Weights of a small transformer language model: a variant of SOAP for these matrices.
Each number is 128 + 24 x the weight over the matrix's rms, rounded and kept within 0 to 255. Layers, rows and columns count from 0.

# layer 4 MLP up, 512x128, rms 0.187, rows 171-205, columns 64-127
[[155 157 111 138 144  87 150  98 183  58 150 100  69 150 162 132 124 123 132 106 161 144 100 127 141 149 124 105 156 127 135 120 125 153 154 110 137 149 118 130 172  91 110 125 137 143  88 133 133  99 163 118 145 134 116 131  99 127 153 129 124 147 126  72]
 [139 127  84 135 111  93 136 116 115 129 143  89 144 139 182 104  96 180 104 118 161 108 116 124 140 153 141 105 126 108 129  99 102 127 184 139 115 105 153 116  92 109 137 125 120 139  92 134 166 110 126 143 106 100 152  94 128 112 124 148  90 147 138  95]
 [117 113 127 122 135 179 163  97 149  97  80 113 172 123 143 158 168 132 176  77 169  65 102 163 129 113 138 166 150 139 185 102 134  98  94 117 134 113 157 105 108 157 124 132 166  86 144 132  85 111  64 120  85 143  75 127 180 130 152  85 183 128 132  79]
 [100 151 126 139 130  77 107 140 184 148 131 133 119 118 127 118 110 144 126 127 143 151 166 118  88 146 108 138 141 145 149 108  64 135 162 132 142 100  80  87 149 100  99 110 123 162  99 144 119 120  67 129 121 146  94 141 113 178 102 106 130 111 132 106]
 [120  63 126 151 100 113 122  96 140 117 155 123 156 124 120 112 143 136  85 171 117 139 133  85 113 132 171 141 142 171  87 123 113 145 148 108 149 106  92 100 122 131 165 109 152 128 118 113 152  80 108 137 141 176 122 104 147 145 142 133 127  88 155 129]
 [119 129 133 151 122 173 142 109 112 100  89 149 168 176 139 112 118 105 161 128 155 112 171 140 175 140 109 141 142 145 131 109 138 130 142 170 111 114 104 108  98 141 116 107 185 161 123 124 151 158 132 114 120  98 124 126 119 122 150 110 167 151 115 151]
 [119 105 152 123 125  94  89 131 140 126 186 114 107 116 107  61 137  99 132 128 137 112 149 135 108  86 117 129 121 105 132 137 142  98 138 178 109 134 134 116 141 113  90 154 143  85  89 106 133 150 140 108 100 157 132 147 187 138 109 138 114 130 195 153]
 [130 137  92 122 121 131 149 132 156 108 120 110  73 121 120 161 120 103 102  88 118 121 133 145 114 174 145 136 114 140 143 130 106 128  89 148 153 133 147 127 130 141  55 131 101 121 119 116 115  89 102 146  74 117 106 157 155 112 109 155 109 145 119 190]
 [116 144  99 119 111  97 135 143  95 129 137 122 140 136 137 129 116 153 129 117 110  84 125  87 144 147  99  93 152 101 141  98 109 153 134 129 104 125 101 179 104 148 107 112 106  89 104 141 148 134 129 136 133 102 157 134 174 134  96 109 115 148 139  98]
 [117 136 143 139 151 115 120  76 132 119 189 166 135 115 106 153 153 135 106 125 126 132 123 148 170 129 154 121 140 117  95 128 134 176 125  98 144 146 113 152 141 135 100 125  96 129 122 108  99 117 105 120 143 134 150 110 120 105 155 128 128  78 120 171]
 [140 189 153 128 100 144 113  99  93 109 146 137 119 102 151 119 143 122 118 115 133  85 148 142 137  94 108 100 125 121 104 168 142 148 147 110 142 129 140 135 100 165 111 118 104 139  99 129 191 167 146 132 133 172 109  80 126 151 121 150 136 107 108 130]
 [179 150 141 136 106  88 103 143 141 124 115 137 136 196 118 124 117 141 107 162 108 126 120 176 133 122 128 145  86 110 105 163 137  87 101 135  92 107 152  78 107 131 128 135 130 151 141 127 127 149 116 123  98 148 169  93 112 155 107 155 114  91 119 120]
 [166 113  99 117  93 131 103 122 166 168 152  82 144 150 109  75 143  69 127 118 118 109 143 137 124 180  88 106 124 151 158 146  99 136 118 109 156 110 141 116 142 147 126 171 123 105 138 149 169 135 142 149 127 136 134 101 115 138 153 123 108 127 104 153]
 [147 130  99  94 176  92 122 151  65 126 113 171 104 121 178 153 125 147 145 135 110 108 157 136 129  99 156 161 155 127 139  87 102 104 130 126 121 157 148 100 132 119 105 159 110 113 127  79 162 107 169 121 114 148 153  88 137 111  91 168 127 102 135  80]
 [ 91 164 101  94  96 119 153 147 162 143 149 128 158 116 135 118 135 112 156 134 134 149  86 126 134 126 137 144  88 112 151 178 101 161 161 111 122 170  86 123 110 147 145 103 169 132 136 145 135 131 124 116 163 144 141 106 117 105 120 100 131 149 119  68]
 [125 136 148 118 147 139 114 109 131 110 115 114 151 152 103 143 170 126 127  85  74 114 117 134  78 110 107 128 131 117 137  78 121 124 122 120 152 106 153 120 144 118  86 171 126 125  95 168 114 159 105 146 150 120 111 147 116  88 109 134 103 158 134 113]
 [ 89 120 143 128 146 130 131 105 105 160 123 107 135  68 152  75 140 161 131 167 194  84  96  98 135 124  69 176 133 166 150 161 137 133 152 123 148 115 131 124 121 116 106 103 141 117 159 105 169 108  97 122 121 103 156  92 157 142 118 119 154 104 136 125]
 [128 133 128 128 125  72 119 142 147 165 118 142 160 125 148  99 164 145 116 109 152  92 122 115  99 153 137 115 151 118 132 112 143 138  90 117 100 104 169 105  82 147 110 157  97 141 166 140 145 100 121 165 147 104 165 125 143 146 156 117 106 145  84 106]
 [126 145 180 173 130 128 111 185 122 107 134  85 118 121 134 148 122 114 150 135 134 129 112 155 117  88 133 166 139 146  98 168 154 156 118 145 149  91 121 114 152 144 154 163 151 143 126 144 137 185 115 115 170 146 184 142  98 122 129 100 143 131 137 119]
 [ 91  59 165 115 106 120 108 118 133 197  96 121 135 106 104 119 111 127 130 118 101 137  90 140 125 135 108 100  91 123 125 127 131 105 151 113 124  85 182 102 128  99  98  95 109 157 115 152 105 152  95 120 128 114 164 145 132 131 136 139 104 178 160 178]
 [150 117  81 176 177 118 162 122 171 100 156 148 124 157 101 128 135 146 135 132 156 142 131 140 148  94 147 169 144 121 159 123 141 118 166  83 134 154 152 122 111 114 119 169 136 155 130 116 123 115 149 154 105 122 117 131 104  87 116 100 131  92  89 104]
 [115 131 166 127 116 171  98 127 147 134 160 106 123 110 161 141 185 118 110 188 115 105 115 167 165  97 139 118 121 136 124 123 151 140 141 163 124 122 112 139 126 190  86 111 148 125 125 133 118 129 111  98 147  87 111 156 134 117 114  73 164 122 139 142]
 [139 151 151 145 144 108 142 158 105 145 138 148 123  84 145 148 150 158 122 149 139 103 116  89 120 124 144 159 123 133 116 134 136 114 152 139 103  98 153 104 109 168 130 132 106  81 129 153 108  88 115 111 136 106 160 126 118 149 114 121 136 123 149 145]
 [138 124 157 164 141 141 131 131 108 155 134 147 120 166 141 156 162 107 102  89 182 127 138 114 136 148 107 135  99  80  92 109 153 143 133 118 131 127 184 117 138 128  89 130 164 103 149 117 133 136 150 103 126 103 108 128 121 156 168 102 111 166 110  69]
 [156 136 147 117 100 132 150 144 139 163 111 102 143 148 140 122 126 101 156 104 123  89 125 179 105 173 132 106 110 150 106 143 144 116 123 135 110 109 123 142 189 119 108 116 113 135 106 146 140 170  95 144 110 145 133 109 130 178 118 121  88 140 190 191]
 [125 140 114  86 142 146 128 120 168 100 152 140 119 112 132 119 149 147 158 133 110  86 135 116 155 128 107 107 159 146  92  89  80 115 120  91 127 171 147 149 141 148 118 150  96 169 125 146 142 171 142  93 122 184 126 121 137 122 126 136  75 141 137 182]
 [147 108 127 192 124 144 168 128 127 130 126  88 121  91 136 149 156 100 114 163 110 153 101 151 134 128 144 146 136  87 161 107 160  98  98 106 115 123 132 119 148 131 133  73 109  93 110 102 125 114 139 154  92 112  90  80 137 151 112 144 128 119 101 131]
 [101 101  94 147 172 162 136 125 114 153 111 118 143  98 128 120 163 139 154 125 109 103 107 124 136 114 102 125  98 176 118 129 152 143  82 117 151 112 139 133 135 107 134  94 143 100 143 107 144 127 136 151 143 164 141 157 162 111 123 148 129 130 163 123]
 [118 107 141 110 124  89 166  80 134 140 144 103 160 137 127 126 145  90 135 139 123 119 174  89 148  91 124 131 125 119 137 118 155 132 158 128 163 143  84 131 108 129 146 107 132 119 116  59 102 136 131 111 138 141 147 117 139 119 146  92 103 107 139  77]
 [162 137 165 165  77  63 121 109 112 117 113 123 122 186 132 157 134 110 120  79 124 111 169 140 140 162 145 153 143 118  90 130 121  85 138 124 175 126 117  98 115 125 127 145 110  93 132 153 111 134 116 114 106 137  95  88  73 142 137 138 163 116 113  97]
 [113 133 156  65 169 105 104 174 120 120 124 163 136 128 134 122  70 180 136 144 101  99 143 118 149 144  88 137 167 166  94 160 145  99 135 106 139 141 117 125 143 144 155 139  92 134 160 135 115 117 106 133 145 119 107 126 102 119 146 129 141 156 136 114]
 [104  97 105 123 122 128 102 151 136 114 173 111 116 127 189 116 119 140 139 132 125 114 107 102 119 127  78  91 205 141 111 138 107 145 150 167 139 119 126  98 117 116 110 163 114  93 139 121 142 130  98 122 111 136 164 132 133 109 117  72 167  71 129 121]
 [117  90 133 143 114 162 175 143 131 124  81 118 103 161 153 109 102 147 104 113  72 124 133 112 119 162 104 130 127 123 105 126 123  87 132 161 141 104 166 145  84 124  97 153 116 189 153 110  69  99 138 154 144 116 135 160  95 108 149 130 163 128 117 123]
 [125 185 118 111 103 131 124 110 152 116  69 113 167 159 124 103 123 145  79 127 153 106 144 132 112 152 158 125 152  71 130  92 123 125 178 105 106 124 148 109 136 135 135 122  83  98 109  95 126 149 132 124  95 130 130  90 116 156 109 140 137 131 156 103]
 [175 138  97 133 130 111 122 140 109 145 120  89 118 131 109 117 137 150 100 137 123 117 143 122 145 127 102 146 138 168 172  95  94 117 102 116 113 105 161 129  95 124 111 143 116 165 166 123 110 144 139 136 139 118 123 131 120  72 125  63 101 119 114 132]]
# layer 4 MLP down (transposed), 512x128, rms 0.173, rows 171-205, columns 64-127
[[108 114 109 138 142 132 107 103 164 127 163  86 107 131 110 159 116  92 130 144 143 113 146 140  96 115 116  77 137 142  90  87 117 148 111  90 127 106 144  95 177 145 151 118 146  89 120 147 129 120 149 149 146 116 137 140 121 120 121 156 148 164 129 159]
 [109 139 146 108 109 118 173  81 108 148 153 136 165 126 117 120 135 153  94 147 103 111 130 178 126 134 116  97 112 105 159 114 146 134 138 131 144  99 139 111 119 104 100 130 160 128 128 153  89 137 158 122 151 120 136 139 139 171 109 127 155 127 118 151]
 [115 132 111 121 135  91 117 164 108 152  89 120 129  89 120 125 129 100 153 128 103  92 113 140 166 182 128 118  77 121 134 115 117 166 149 115  95 149 142 150 166 159 125 133  71  81 104 101 138 115 105  78 152 109 157  95  99 123 123 134  96 134 144 122]
 [102 126 175 134 111 105 134  91 115 104 146 123  91 130 169 169 134 147  69 140 121 119 133 107  98 174 115 164 117 134 156 158 134 152 106 108 180 136 122  93  99  87  93 112 143 174 125 142 145  97 145 109 128  83  95 128  84 136  87 115 165 134 104 122]
 [136 143 126 148 176  99 165 140 150 134 156  96 118 114  91 112 122  95 123 157 109 171 161 124 109 123 123 133 129 135 143 137 165 133 105 143 105 128 154  89 132 123 133 148  95 124 141 123 152 134 154 137 175 122  83 114  85 123 128 137 122 127 131 108]
 [104 109 137 119  95 109  59 145 136 122 112 170 163 117 129 143  98 130 119 101  89 110 140  99 155 133 126 160 138 152 162 107  97 143 117 131 130 123 138 165  80 165  73 124  88  97 131 135 170 131 101 151  56 127  94 112  95 103 122 165 121 146  99 113]
 [179 125 149 129  68 106 106 138 160 126 171 140  85 166 147  79 104 124 182 139 123 118 152 122 103 111 124 111 113  93 138 159 113  84 133 131 154 135 109 106 162  92 121 164 122  80 155 135 139 137 116 116 138 135 157 185 129 178  84 110 107 131 135 132]
 [136  98  88  97  99 154 103  99 142 138 166 154  73 131 121 132 131  77 132 133 103 126  54 146 125 117 126 130 130 143 126 138  73 102 117  97 131 173  94 154 108 157 133  63 140  94 125 131 108 137 122 101 111 130 116 120 191 173 118  98 143 152 133 123]
 [ 78 133 128 127 125 139 110 103 116 139 140 129 143  93 116  96 138 176 135 121 119  96 139  81 129  99 146  94 142  84 165 116 124 130 107 134  86  77 123 149 100 187 112 169 158  98 129 163 147  49  97 129  88 162 156 126 159 141 122 125 146 160 100 130]
 [119 136 126 158  84  92 115 150 146 183 143 164 110 147 115 113 183  80 144 145 132 149 113 165 162 137 111 123 130  92 142 109 135 162 159 136 107 144 111 160 118 130  95 116  96  96 162 129  72 177 130 131 161 128 128 143 140 130 123  94 136 127 134  99]
 [105 106 150 110 133 142 127 132 142 150 119  84 129 135 152 136 124 113 128  92 145 170 129 114 155 134 108 132 104 150  97 139  97 156 130  84 135 118 152 111 134 131 101 134 127  80 104 138 144 107 129 123 110 101 117 189 130 175 135 136 125 113 136 139]
 [171 134 129 163 116 124 143 151 119  98 144 156  54 142 139  80 130 143 137 121 168 100 136 174 127 118 183  98 146 173 115 114 136 109 165 145 133 120 136 154 154 141 132 148 143 165 132 139 118 129 117 120 121 169 113 106 156 181  86 123  93 110 127 131]
 [121  97 151 131  87 157  93 148 132 154 115 146 141 182 112 101 112 141 167 115 108 151 105 145  91  85 140  79 145  87 100 138 155 117 134 146 193 124 148 117 149 112 130 107 172 131 132 100  77 105 119 126 163  86 110 117 152  92  87 121 147 126 121 145]
 [145 128 159 114 120 130  98 109 119 110 138  98 122 130 178  98 135 109 107 125 162 130 142 122 125 118 149 157  63 169 148 145 120 152 143 185 139 126 163 103 139 122 126 163 142 112 117 117 100 105 120  95 131 117  99  77 131 109 106 158 126 124 115 118]
 [135  97 109 119 196 136 163 125 113 133 131 135 135  50 136 128 103 106 151 121 126 110 124 153 138  84 104  94 103 168  80 117  89 141 137 122 157 175 125 120 176 126 130 127 152 109 106 151  98 125 118 111 166 114 128 147  70 113 152 106 136 164  97 119]
 [147 114  78 174 121 123 138 116 159 119 119 127 115 130 130 141 180 169  78 115 111 142 127 127 117 109 139 115 136 131 155  79 135  96 140 135 102 115 108 127 125 170  95 127 109 133  54 174 117 126  75 154 125 101  88 115 126  84 126  82 153  96 116 132]
 [108 103 165 100 139 133 141 108 121 132 137 157 154 137 127 112 174 131 137 132 159 128 149 107 119 151 104 153 108 134 155  88 143 147  71 110 120 121 138  97 107  74 134 114 137 173 164 107 144 114 124  87 163 109 143 144 106 118 124 156 147 120 138 142]
 [158 107 145 137 136 129 107  97 117 141 103 108  92 118  97 125 133 109 131 155 114  97  97  98 111 128 136 106 108 129 124 105 140  93 172 165 134  95 137  88 103 146 127  64 171 145 143 130  94  92 146 148 131 121  68  91 105 141 110 139 147 136 101 121]
 [104 130 150 110 153 144 102  93 119 136 136 132 102  83 145 159 122 117 111 134 146 107 134 109 119 111 120 193 114 132 111  89 142 137  70 162 121 152 134 160 155 155 136 133 189 142 170 114 126 120 129 143 116 150 131 122 130 135 112 170 123 112 141 124]
 [127 145 123  99 124  79 102  99 141 107 117 108 150 143 145  83 101 141  67 129 144 116 165 110  98 138 117 150 118 124 185 130 175  57  94 141 148 134 105 118  83 157 135 127 118 113 153 116 119 148 134 122 129 102  92 117 103 138 127 128 149 127 134  98]
 [115 129 130 145 154 134  90 117  70 163  86 125 145  74 131 124 137  87 145 150 125 147 118 133 167 163  76 127 156 112 144 145  93  93 110 139  78  98 105 176 141 107 102 157 127 147 140 126 110 118 155 112 148 163 152 170 104 102 138 127 137 101 166 137]
 [133 139 141 150  90 173  88 117 137 125 107 150 155 103 134 133 156 122  94 157 100 116 135 135 143 137 128 156 116 119 141 123 119 108 145 106 111  82 128 123 105 132 115 105  99 135 112 139 141 109 109 125 144 142 160 107 153 148 156  76 150 123 117 133]
 [127 140 170 135 115 101 140 151 142 152 107 135 152 136 117 115 169 129 174 146 112  95 138 138 117  99 114 133 170 140 127 153 115 122 114 116 158 101 179 123 141 165 119 139 151  69 147 137 113 117 138 121 101 139 137 132 113 127 110 120 140 184 163 102]
 [148 100 127 147 165 132 162 160 111  67 105 115 125 128  90 136 168 148 191 123 128 115 134 166 137 138 119 105 145 121 135 113  95 144 136 125 137 137 152 116 137 113 141 105  48 177 118 114 165 149 157 112 163 126 108 132 135 128 127 117 106 139 138  78]
 [145 103 153 112  79 140 113  90 164 185 120 155 132 127 111 118 157 141 104 131 106  98 127 118 112 121 137 135 100 130 120 178 129  88 141 166 121  93 103 100 150 138 101 176 119 128 156 123  99 103 149 100 122  87 127 103 149 117  99 145 106 118 144  88]
 [110 164  88 156 131 151 125 132  71 141 123 117 135 126 126 140 139 154 126 125  83 162  87 109 129 131 101 158 124 132 133 105 115 119 137 109 147  66 143  97 112 100 138 114 122 129 107 142 189 170 129  94 115 134 121 140 132 111 128 125 107 117 164 149]
 [140 126 127 151 115  94 121 115 145 136 133 159  81 114 139 124 154 107 113 107 114 172  92 142 145 101 102 144 113 115 160 132 115 127 120 122 142 130 187 101 124 148 107 146  93 137 125 101 122 135 146 126 122 136 166 151 125 108 115 174 145 113 145 142]
 [155  62  99 151 136 115 114 115  91 108 105 173 133 149 118 121 136 136 171 136 155 122  96  72  83 157 121  93 112 128 153 135 133 142 153 121 140 134 101 103 148 107  83 111 136 123 196 138 160 118 140 134  88 151 154 152 142 119 111 144  88 136 143 134]
 [110 102 131 138 163 136  98 154 133 118 140 126 144 133 150 182 120 127 144 128 124 102 124 123 148 104 163 140 141 147 120 120  96 141 171 148 145 148 112 135 127 125 126 108 157 124 131 122 136 134 166 153 107 100 138  82 140 108 143 141 118 167  93 113]
 [109 147 166 174 150 136 129 131 102 105 101 109 101  97 112 118 126 130 121  87 132 145 108 124 134 133  82 145 126 162 147 119 157 121 134 122 111 104 128 138 136 115 128 132 151 125 122 111 152 116 165 142 162 184 142 146 151 139 140 101 106 131 117 122]
 [169 156 149  99 129  83  94 130 161  86 126 154 107 111 131 148 153 141 126 105 122  99 135 139 129 127 156 159 171 121 117 109 114 176 169 132 112 122 133 117 148 102 135 133  98 106 170 111 130  96  98 130 147 153 118 145  95 106 143 146 129 120 152 114]
 [126  95 155 166 187 134 122 134 109  96 146 153 125 157  71 125 194 107 136  91 116 146 130 148  87 128 139 155 130 171 118 117 136 162 131 153 119 143  98 116 154 107  95 109 139 173 145 117 133 157 138 194 127 157 129 119 135 134  88 106 125 128 112 136]
 [166 122  89 106 158 111 127  86 116 138 107  94 137 119  62 161 117  86 153 139  97 157 139 103 143 101 110 144 125 104 136  88 120 110  98  74 142 160 124 140 195 139 141 146 141 137 103 135 137 104 128 143 132 163 109 120 123 140 103 141 124 153 147 135]
 [123 144 108 122 122 125 154 110 150 150 144 155 134 116 126 117 105 103 125  99 122 117 140  96 115 156 152 131 143 109 113 115  98 106 206 116 134 144  98 107 151 152 118 146 137 126  95 105 112 161 157 144  83 132 150 128 116 170 130 124  99 137 115 113]
 [ 72 139 136 108 101 143 123 121  99 119 142 141 118 107 148 127 149 130 159 155 111 110 114 136 165 154 116 159 140 139 112 179 134 148 138 149 152 131 125 123  73 117 127 142 147 120 154 157 131 119  94 121 111 131 119  94 127 133 123 163  94 148 128 111]]
# layer 4 MLP gate, 512x128, rms 0.192, rows 172-206, columns 64-127
[[118 130 110 127  87 120 141  81 135 140 106 146 102 142 116 136 138 174 100 128 161 117 124 127 140 190 163 134 104 153 153  93  92 160 111 100  81 118 140  97 108 164 106 124 154 133  89 154  92 163 111 120 128 169 104 141 133 165 173 121 104 135 113 151]
 [ 96 142 156 156 129 133 140 121 174  88  89 104  50 106 135 153 153 165  82 121  97 199 112 120 151 144 101 111 132 112 135 134 122  94 158 113 156 128 153  98  96 111 157 106 119 134 151 144 129 162 162  99 128 128 133 155 141 199 142 132  94  85 122 102]
 [132 147 138  97 100 162 191  72 124 134 138 118 125 168 137 113 109  98 144 113 102 113 119 131 137 158 105 129 154 128 135 116 148 162 126 110 139 122 148  83 148 125 123 142 143 111 120 176 136 150 152 107 133 128 100  79 126 122 111 122 119 170 109 155]
 [145 142 140 117 140 172 114  92 137 157 158 104 123 113 142 107 157  79 104 116  98 146 147 125 146  95 108 126 154 124 173 154 135 124 105 138 106 149 147 122 114 142 152 127 115 131 180  95 127 121 156 137 106 125 153 130  90 148 138 104 159 116 110 125]
 [140 125 101 127 153 100 160 146 104 109  96  85  91 116  92 145 170 105  96 167 123 219 117 124 117 124 133 131  76 113 108 106 121 111 120 101 141 130 127  83 135 102 167 108 118 109 106 118 100  96 160 123 162 146 140  81 136 145 128 131 111 109 152 112]
 [124  80 159 132 143 139  91  84 137 129 141 125 111 101 123  97 138  80 102  84 139 116 111 116 152 129  96  98 135  87 132 128 152 127 133 130 101 149 138 104 180 117  77 165 149  98 134 143 113 152 137 108 102 164 162 145 178 150 109 123 129 150 172 112]
 [103 125 119 162 137 138 116 132 147 118 161  93 159 102 136 131 106  99 156 105 132 135 157 101 107  91 148 153 132 165  75 149 152 124 115 110 142 169 127 121 118 143 143  86 156 101 150  90 154 107 113 125 181 148 104 113 143 115 129 138 122 136 110  99]
 [138 128  85 100 145 120 115 169 107 118 118 118 122  86 136 124 107 109 153 155  99 130 142  94  91 108 121 104 130 163 164 124 157 149 110 122 164 110 129  91 149 158  79 130 135  91 128 154 195 164 151 138 108 137 154 125 125 109 150 167 100 144  90 157]
 [113 130 172 109 100 137 116 133  91 110 164  93 142 177 158 124  85  98 183 150  91 139  78 136 121 138 122 100 117 108 128 159 153 117 109 123 149 117 135 110 127 108  98 145  81 129 120 121 123  87 112 119  90 146 104 115 100 122 137 101 151  95 105 102]
 [110 136 100 101 200 109 138 120 116 117 137 133 166 127 158 144 114 134 127 137 135 108 160 113 138 118 115 146  91 128 117  95 116  78 124  44 135 118 164 118 122 150 126 139 129  98 164 114  95 131  89 106  93 146 122  95 108 149 118  98 132 115  95 132]
 [146 136 146 173  98 121  96 145  97 121 116 179 114 156 109 112 129 168 114 169 134 121 113 150 100  72 122 148  95 164 127 123 159 120 141 180 110 106 141 118  73 105 123 107 133 173 126 114 124 144 115 145 115 128 163 148 108 127 110 141 105 142 112 120]
 [154  95 129 144 143  99 108 152 136 132 116 115 142 105 141 165 108 132  93 105 151  73 101  81 198 190 111 153 133 147 149 174  92  88 122 144 130 118 140 131 135 132 147  94 110 135  72  90 135 209 155 157 124 140 143  92 131 126 136 187 146  90 129 133]
 [139 104 153 120 151 143 116 103 120 130 131  91 150 124  97 136 131 120 154  85 144 130 135 146 142 182 130  74 129 122 106 150 151 119 111 111 132 155 122 105 101 178 147 126 139 112 103 157 115 150 136 145 143 136 116 179 122 161 131  86 137 148 145 125]
 [100  77 133 118 157 128 132 125 134 151 154 113 126 138 148 171  99 146 132 134  81 142 161 141 166 137 104 121  54 108 172 103 160  79 167 139 137 134 150  98 147  87 176 135 129 103 151 137 166 145 134 107 109 119 141 104 111 187 178 117 124 141 115  97]
 [174 157 117 136 122 137 109 135 118 135 152 152 132 100 133 134 122 165 101 166 167 175 140  80 106 143 159 113 133 114 116 154 133 139 111  99 105 141 111 110 113 115 126 104 125 138 117 171 117 131 115 117 115 164 148 145 110 151 182  79 133 134 132 115]
 [144  87 139 106 130 139 119 104  99 127 135  94 157 119 143 104 140 116 112  99 136 106 159 116 111 116 118 109 126 151 152 148 155  80 132 114 133 136 156 127 115 145 100 118 132 146 146 160  96 131  75 144 134 146 124 158 102 127 127 117 137  92 125 134]
 [121 140 107 107  65 126 100 142 144  95 127 129 145 119 152 109 154 141  66 156 146 160  94 122 124 144 110 137 117 114 122 157 109 123  83 130 118 115 140 109 141 116 111  98 112 116 128 155 145 119 124 156 174 150 142 117 135  77 143 104 145 153 127 145]
 [109 124 146 119 145 137 140 161  78 132 128 124 141 118 127 140 157 110 108 147 155 117 153 113 115 183 120 130 121 109 145 112 125 125 170  99 129 132  75 114 119 109 115 137 113 133 126 129 127 128 126 164 157 138 138 132 121 146 120 118 166 125 184 158]
 [157 139 133 108 149 136 133 117 127 109 124  95  83 120 123 139  91 121 156 174 167 148 139  93 137 128 104 138 152 154 113 142 130 130 146 127  81 112 136 127 178 137 119 143 119 129 169 147 151 113 138 157 111 150 115 101 158 104  86 137 142 139 153 109]
 [154 126 120 160 186 116 144 104 150 113  99 119 130 135 127 150 131 138 137 147 155 121 110 145 121 107 129 158 104 132 158 117 120 134 124 163 167 148 127 159 147 138 138 130 139 150 179 132 166 124 182 119 126 121 105 110 142  87 102 105 140 152 111 114]
 [134 104 116 145 142 149 156 121 106 129 138  94 123 138 141 153 154 155 164 163 141 146  93 124 142 121 116 164 174 174 150  73 115 127 154 169  81 132 137 113  83 134 107 157 154 142 121 118 130 103 153 140 115 111 110 131 119 119 106  89 109 118 132 151]
 [109 135 177 144 122  83 108 166 124 146 132 106 170 147 126 178 128 138 123 114 164 123 117 131 129  77 138 153 153 124 102 113 133 142 112 143 134  92 137 149 103 131 130 126 134 110 124 160 121  98  87 104 144  98 149 158  82 141 124 136 160 127 105 152]
 [137 125 108  98  97 114 112 138 151 108  90 111 145  71  82 117 126 151 128 128  93 125 156 146 115 139 135  82 168 166 159 121 117 124 117 125 133 135 108 154 140 127 150 118  94 163 136 149 150 135  82 164 157 128 119 131 126 107 102 150 116 139 120 139]
 [129 122  91 112 114 166 141 111 149 121 140 115 146 170 110 115 137 136 116 131 161  90 144 130 111 133 134 173 143 149 156 108 147 137 115 116 103 110 138 148 167 134 119 108 110  99 103 104 152 151 162 132 159 159 165 126 153 158  83 149  97 118 198 120]
 [108 151 124 141 120 136 128 157 129 133 133 130 162  96 105 156  98 138 126 109 108 130 164 144 145 130 164 136 120 162 161 162 102 175 104 143  84 101 148 101 107 136 120 182 165 137 171 133 122 112 138 163  89  89 116 107 147  98 142 117 169 124 116 114]
 [109 137 146 157  87 169 144 131 144 114 110 143 142 131 119 147 145 145 121 130 161 118 138 104 120 146 136 142 147 126 144 143 102 112 148 157 115 140  61 159  95 159 115 105 151 145 147 154 129 124 119 103 103 127 125 128 128  93 102 101 125 133 105 117]
 [145 143  98 105 125 132 135 149 109 131 159 128 162 123 107 156 137 111  84 110 180 126 139 142 148 136 167 148 130  79 172 185 109 124 110 135 117 122 108 116 118 141 114 135  92 107  88 165  97 186 117 102 103 115 130 134 123  92 133 131 127 111 160 156]
 [139 106 136 127 150 136 106 127 102 134 134  92 181 109 134 127 162 126 120 120 131 120 154  92 141 124  92 100 138 115 143 104 141 149 138 129 171 150 112 107 118 109 139 156 134 163 160 103 119 142 102 129 125 113 110 111 134 105 152  78 102  93 117  82]
 [150 150 170 149  83 107 123 147 138 119 134 141 118 118 102 136  95 102 141 106 111 124 141 116 127  99 166 118 135 142 134 136 137 114  98 131 137 141 100 115 143 121 159 118 147 113 140 123 112 125  79 129 141 122  82 116  94 157 118 119 151 123 175 104]
 [116  73 153 101 114 158 140 146 160 131 113 144 173 103 131 116  94 161 160  94  97  92 167 139 145 166 100 137 105 128 165 129 127 114 155 120  90 129 159 144  79 110 111 154 113 118 177  82 105 120 110  77 111 136 156  95 137 144 141 134 111 147 115 103]
 [101 116 132 150 149 112 177 138 104 119 125 154  96 165 173 114 138 119 107 165 136 115 121 145 105 102 119 126 106 120 126 139 137  89 138  94 141 160 140 126 136 110 150 146 125 162 110 118 148 106 153 148  96  89 104 146 140 123 176 172 109 166 124 150]
 [140 153  90 101 156 135 153 115 149 111 167 151 149 156 153 133 147 142 156 130 127 142 141 121  91 125 140 105  51 124 169 180 140 148 132 141 132 129 132 117 113 131 135 142 156  96 147 144 134 202  96 162 141 162 103 133 116 132 138 138 140 128 139 101]
 [106 109 116 111  86 154 107 166 127 175 124 144  99 126 132 140 106 148 106 132 113 123 101 118 145 132 129 122 181 121 117 111 114 124 153 150  79 125 150 122 121 139 145  98 115 115 150 125  69 125 129 131 121 162 136 126 148 152 139 123 134 156 160 168]
 [ 86  81 119  79 114 154 132 152 128 117 123 138 124 147 168 148 119 146  92 133  87 104 122 110 122 146 106 117 136  91 121 151 146 148 145 144 122 153  87 147 162 141 133 153 127 164 104 155 143 137 133  81 136 142 109 109 142 156  92 104 140 135 146 115]
 [133 165 119 133  99 138 149  95 136 131 144 163 100  86 161 104  66 165 137 135 175 138  79 133 119 140 125 147 184 123 126 101 109 124  99 140 135 148 147  58 109 106  87 122 108 182  85 120 132 146  90 148 101 166  87 122 123 122 123  92 150 108 110 151]]